Each number is 128 + 32 x the weight over the matrix's rms, rounded and kept within 0 to 255. Layers, rows and columns count from 0. Numbers have three digits each.

# up: layer 3 MLP up, 768x192, rms 0.118, rows 4-20, columns 0-191
# down: layer 3 MLP down (transposed), 768x192, rms 0.0941, rows 4-19, columns 0-191
up4:066093152208087131188103174155123116163122111157089087137126132123140177136069187135139133117130177120119103194133195094145073144140117120103098196054152147119140119097077122208135172167117114159058122120060162149102148073163169102107129124095078155122112081164134130103075103086158118065123126080186095141090104184158154107142129111163115092133149150096167128184120175127141103073152142113167098088131079130077120108104126117113110175111175162118172179159101143124103178151139117145181092152125187165165104116109121154093210143116094088142122140192116070160143161090141178168
down4:090119075103148159119154127109104207104126139087136080093118103125160074099163137159135143113124119122110149151071073129144129154161116130132083135137113071104128137089127164090127112107151136129143112106099123141114127112140118119114163136127124165163129146174105096161163144181095101122126071123143193103138164156052117073149128126088165154138091177070112116078068118161110142154072179163131084155113124150166109108110192109124141102095147101116141209114174132086154152150138063124147087122115131110096095157196092121101079200183100100130113128084118124168163074117147180091
up5:125070172181055093155173145141147164082165104118137161102179101095129120116146125126122176083131106083118074191098137111117070128108075110144154154157105188189150110155091132120124164183181076211140135164164075142123160124115113133117142173091101143109069125094099157082177111167172126089080107137145152155092095149156097142173184129085125135118120125139131080117104143114155149150184152201120088077097094142085152100089147135109137126125174139149070125163153124070126160123150148133146170138162107113068159141098122128149136149182053091107141053142157127157201137063158161131
down5:117104099098102097074122187101228117153145116101078110121134082163122075079139097189133164118108066085139098057135153135107113087169096160150120136100085093119098100139110122078096166190163105143127153146149116171147182106163095104110115143126167073099093138075074144092130133158134083133169133129140086116127094100142151126122151150164108104067168109148142187161173172169096172162080168076133091186111174150086126133123108149094069105152110082181083136098148129154103085097141206156150148073145143171117092109110153094179130093094042107118149130165128108123140115162161042131
up6:082175121143151126133142088154115144106214134168153125051179160130055167104123135161198169115085124119143136143158144104147118170132107146142135073136156097171083140077079147080164163091104135146090119149117127146102156050105124161163179139107150106150087109092094124089080098138167113107142105136129076084068071148102132094127127084149161071098090095100081094139150121126152175112130117170123168150139087126100126094075117096146120195044122107104125139126102147133193113116089163128107106129119107157126119140050148077119106162159157129175140179154072155141121115076100104135
down6:164146074138192122122120124118096106071076132131107078148148109214157108058165178145113078111099146131119126111155116149131103154098126060164119127162092186188194074074139125120127103132161107081137177167155114117106143158197138105137084131140121155109129139141073166157122114202093122127128116140186111118085140143122131160087122084109117104134204093170178121088163112129152130093122081116071157152097111112102097156138188193114079140114105101143081146126166081180205173140144143124132108104129097127098148145211170128149122130105168146117113127132193164146099137144094205151
up7:131120148137103135148069177113166197119116117159131089148174133126116129133129116119165080125117157106161150201100127094153170145144124163126110100079136103197158171119096134129129156144104122119128142132098138143080139109080105132069156096032111130138042156101089144168130106124127152130157131119104099122120139053213132148124111050130153118121103155137122060186110054162182115126151097147106095127110070204135148116141140139087161141086188135092101126077124101132125136111155171169133176155135128114185095101114081134104133157089128094120159133144133147186120157086119110139
down7:121156187175086092191117097146091110130118135090145150132109184113149126116129137142059154117145101125134098139151140118111134198104119186092084081092130117089095084093135210090102163122169117140068157131126077086151075116153151153128114133107128124107166075118072128105107141132131110107153132088140097124113121109185098124084062051126113128080095150068131110168114173114123099172134152157125196102180075051123123118145138120177149131129164152146129067182102138155130066147165126165142111098140101132121118144123142129092166106105130158133154146151127195129175135087114130123
up8:129107070129078165145230179114114156143137068116154159154095164088150149185142096168167151117172141106179123115129168097210081129096102119141164139046138178129141123104117202105118170177115073101118161173154059124123183106078094112147110115156060152142045126044141144119124083157134140098114137123090180155122094110118112120190155129115132078133102154103176116114168109128161174052119179121145119109072083107105198096156080130067138133112133136187147107105089132122101106121111121056119106196106116098171116158153119085104082095155082110120149128099163092194169133145121160090
down8:201120109085108147158118131072111107121178104100136173134132111159137182119124133132129106071118115134159152138179110071130130107193131113074103137088192163108069167088118093208212118118077115135146188124119145146132124131120080119146176149194194137156117110097108209173086125095163144147167180085149153117135132092146146157099202165161132098101099063104146112083162136169144040088114160170133146120083174062076106100098121106143124137139097202133121102085148172140156131171122146119106135125112141218076145155092145135137124072150101140115088114087101078149115118142153153089
up9:135147047054193152188159155080156106190177160134113123148123101060145146127183121126158123106104119077105065119152101132154095144118105175117152118076135108155127098129155161198057109115183185186141137170152113104122079105110109186082158137111122163105096114133125205127155118148194132160143108139143113150132154171200121126132182152073145097112152127141166044103117053153197111085157121119180061121127160127079155153117108104112188116166191099146101166097145120132144103074196113100134154143089152142132138083139167152131155124167073159170114130137105150190147119084188123152
down9:072168098184116102118094114180135107127165139114092076081110143078226138085145087079115148124109148130135142138115128147093164082089130151141102126096128171175162141102105206105167113129157105133128127145092170106168154143134198126128115155145152078115137093083073117048194121170189108108159104141115124096151140128166151191224147148127101112087048145119120179102114142162144098145111172141110123144124064157115097079103216108132124117148146114183175135127177137126149118137093107166112190103153111157211146160164105083152162167086084061118164139071158134107186110146106132153
up10:148099096104056111198103105112087125101159116100094180100138126146071194140119171142192193088142151082123147179134096154139049137083110129178158190068176193127153126084139157184103142139121127205145158124125125198180112109150129100125105064119083123142121071153170124186159115057148138080105103137121200142098125125136129083133123165148106114226123187138136124141165145145127147135108115083179075083100164128137124126103135076141098116134162084126167162181118124145078171074186105134156130113146181062176136138153161151144121122112100191157146134127079109123134152128115152157
down10:144129177166080074128067129181130171150182220090117132123154146151110147107132086132195147142126163150122161129101131209117113091156093167120170106118186093053129197166096142096123102127150127131133211102117133074102101148194076097113131193160159126163093147166134137134091102062075101131176129113148097083139155114106124125167089163125081158174167196129130100111166071070160095153123105109141112126108102131184167159176133142182165111199145126140117114129134100152157142093081152067133071190119107152234141127095127065137096138105201125107194166169127199111083120169081145112
up11:107125093160092161130153162148130136161137105111182137114135150106087137068163212114181123142103119077087138206132140067181117158109118149158118174135165119220136095109074153200106136084157121137160123116102149087115151130103128139146109034133068123138110090077129122075102116148158155154152101082071077131068110127131187091118157093118137129180132088109130064132134114123156136102115170098107168094174145169130147078139148137157121164089181195169111191214110166121159143142134162100127110140102130145088097090131125100139153143159059126138148155121111170112151085099188140144
down11:154138116106184089092171161155092158061068103138105126122093117088130051128149183099148078151095113098129125181120115155172184119122113130131124103135056121120146076147104155105168094121130133123126155090181126136194091140109126174114161131121211188089145081148107090127102120160119106109169090143101102065107129133102138105132135079135135127148145102090142079096133118127111132100153127110114122143198115163132149100154077123126131145109160150126061110154150168180116130183115142118106108104107096080092123082123160146117138107071097180113116150142153106104098116138143096141
up12:177092119154064110111100161121142153159159117114152145135120145169119135135113126151175134102132116091127125143098163116153128142077116089101167181108132121128134115135072082165087153176140112170082131145105115142140186136139147089169181114110149139115148147133142087091098089106181114107100175092126142069088125083118174083121085159108144099136148124149130097126059047137127093145100142135100075087186148077141169055129146126164121133138119109178135161136117166137117131139113102152135081168183141099135107085096127080145131130139163184121107123115141166138081091146185112097
down12:108135068099110158132100082104117130142133061216112137075087131104132139173134132074149115121091177117148145072076059172147119124106101084180145140149094124159174096172146172080154127122105099157139111155133155173128128127154121132112138105126128082141096158132167163114139120164166097146075146115077116106160110155125096116115171111127141107105086138158101119099120134113155127138085096155108109137087145099134139166127131120097163092146084089133102098162128093111095107102156130095156155082107126157129181161171076140128106185170137170103123090142154116106173175138115116103
up13:212096146150066203205132182125098135136168091182117154113135178136110126118135135141132123132100104115141074055096131099149094130127095099103115220054131111216090189152122189161099124114182105099166117093142138133166173113099157068169128142156127119164161177093153206100136050118133125088137150153140122132137121114153110088140185084117138132090079139145127148118113139149101174126133145124114093054117124150062112173084195110118158166154134097160136152151132145119128095082116096078117095182135117112157156138141198086069132091160114145126165079115143134110108064102107145158
down13:103149131116118142110097097081095169089167109064117131182127162161127119097142140142122152116156113152127140122128112101107189091172130148137128096150110115115150105209160125177116116187194088142087126142119170148103180139193115140118120078134155143141100105116204149059088087129092092079220132112130180071143153096099166055154131149109142195129099121145140137125193178158174169133177178107078089101153126152082035158170155124158099146080090144117149166154095087119126080186146085095161116107102061133141074127078096125164096118161091131107110107106124096210135116135100170158
up14:132168124164049085097042135072146107174140133114172160108086132069073170112158126145116134138108200145161124111117184099143111177119158139120086174102135107139132146125056123133121117134066107115066107125061128165117115113069135109083098110114149088127081119148094097144127142059139103143130136131117106127116172087218106145136109045135168112134088181060164133140118062075209086169163148135109092117126138113108149114147153147090048178122161118133089128101091155094090140098110134093152160125159144129102089086047080077104200130120154090177163111148151112185190143140146167173
down14:130076156182096126160172159143142149189105123081140128101111209049164107114151147170146101141109154087129121102171174037090143084069072165107173126150141121091132124130134111126104183127069138166111117169086127095070139157133157105168163141133145139167137092152164068126077128054113062092128124164211189157063113049096132117148135172157177106059110143089133133132150105074126084146114157140110108150140052127123146115089148151173145096068138105165148092100116120085118077107122149121111112176158183159101120103126157125117135135119118108187178142124151165085152118122101207123
up15:154105112117097170168130097055143118150142117151181187149139215030090130151127084139119146092113112196121136183082183124091063147096090111173147168085058152104144124105152158141162120155098117203118067144143134171084103089113148068113141101159113125178149120117117194127114129102157132098107143138133116122118096138111111137157123120132153130146084108142112108144123099153088115068118147126119083075136122076110160167097204167148123167155124165125168114132183089125090121129173135138122115155111153160126073140072153158140155118150079125130161162109120112095130129151077187122
down15:133128092086144121087058175118162095149088186098159084078126082145161110120119110120119106135130132092144147094113107163163164085178131141147135103146165122136110136100107128097151150171143134092137174135088092061191136124099120172131100090144127092078101097111098126149150175107144157118135118104120143142103088081190129148113130126132109073150161140079113119063150128084098122112130125120147131172143142185147143125137140085116126122137084119088099118139129169115141144189070100073110180159118170079108139111112127145091119089151160119085096115137099151173121093106185116097
up16:157168126156088154175125127070183076092152142124144121135088170110144113189219157159186117124142113088138162087086110099150125141089075113132159153093155088096103154153123127151113158132157121150092135175085119129141089175151079146061081111118075121101139090126187180087167126099111097111134141121119144123114127118158147142155082091127114061100144124080174088097085081133170117071167129111120057100138082094082102110061116097101156116134156121159133120115122143091163112128176096097119168130165188106108131114117134147085093115190121129156167122110079115190143138110136164150
down16:133176091065142087150149092146200108142123103073123160199109166123119132174140111124145115131155094142145141132062111111104147180130059154148170109131096120109091169181170134112099180146137147187150180154154143122128143137162154182097078140199117183126167096121150207067169190105084133134130104097084109130162175121121097156098112120134156098092173151132150146104108115181136150113188127140126103175064157107133109135086128115142107060168146128129114154132147096115156040156185141134087141103151109141118160125178146137166059127140136131182162148079119119132183160101153100082
up17:099062124180063189121122147095088140185172104186173184143111167152139147129167134135098155086095167145154053137115153147142091157017148134129116151138120167193174139117073133149111149174059160134074144139138122134174113150128151113182154049096108138114158110138155080133124095074120156073090092132114139117159101148117089062101125126152105139155146144114152121171139143176111125134152203170145100057145095148099118123118160098131130124133100191122117136138095147081056117083160151160175120149185122052150095133138157095088154116122017172135124095147099090167153107141102109101
down17:165136179103094127166104116134116156186126079137144120205120051171131086165127155138087164104134105182117129142076137040104084082146151141149081133085141071113099114142102133067130072075091170142153122134134175090131168106091115128125144129144127126108095149175129123085126156152102119169090151112059067145188169134118152068061133090136150130162145063159113184207211130161130163079110159124070158146105162142122122151097147110125145111171156133202130109138139126142148127114139096151075203125126093073129184103155059175077185128075107076176152177051140127117111139139150170089
up18:166136149163091149139095203133091099143171148174220144124130142132090131184114085117110083167135111158098112131065136071119129153110108118100132109049149122183097135088125133108121097102103102133120162158097125115097106173088205140098127065128127134146120136113106170146105111117151103128168130130127108098157110092139052159134141138083111150103151130098173101143105147124136130065152114089102093126100102110125111138092152111087093167145125138153129165129090175118116142171151127094084142143130128121121149118115152104142167118122088139115177091121106094101126135135102134152
down18:130106156091191147128125180160141125107170126117115137134120145126094136202083117101162137153083175148098134149187121159145091088118104128152142123135160198098142180149094124139177123076136123122152093116107108100128077174109074146090146071106130138159099116175112127115116127131107093090117132205094080111098142105097121096153101152143101132126213107144130092125133176147144118156113133127089108081119191107148092138123136129155184128161057113117147100105124083095060086162099130170133113120166127127162082157165138157085088144140103147133160122125136102076149101115144063179
up19:137129099102149117137146102121119112125151171123142139085131118149113191110206109138155161121139117091098185096114138157136125147063163129096142108082142116160100164047083144200061181168121156112144109158156124124092199094118123146210134151112145153075081065084131135125111091143150126141082133099211175143081104131119053146124108062109142082085036199079163148089111061100115128158131120137191167102168114123157097138139177074095078149098158099124077154110165138110112163082124142104156116158189123170108132120071166108052116159123102144129187127170109182137103100088087185082
down19:100160112104190144170098086177095136111146170159129137096130119166089172084140171083123108122136157131127119066120115126100117059133121126147064133135189130092167109063083066113112092157152100136156162127179123102134140121140118082183139172119096196158095169167206114136159125146101117070168128141139154178100108117078166182078105088172125098063075124148106158067159122149195118148114117173138168191102186138169177174126150121083132098092194071127119089049164142144078169080128102123120140123150091143053074157104099153128149193125102146074117188170093170122094072177135123145
up20:135104129153109124151169153074169192122149074161077123107233156111145094101189176179215130125145092165142129166133104094205057177090080150141102157067114145142120137088107200188153136214140143186136159191117067205111158117110160124088111141079088127098120111140120136172129120147152118118124085149083130170088082059205136104124147141122163098137127139171146083130167101126145092089136133134110052125136101181150103045126140162130120172072120185160122136120137139149131089083153139116176088142146113129134152068114111187152137105154085116136152121160148110163131098145124132154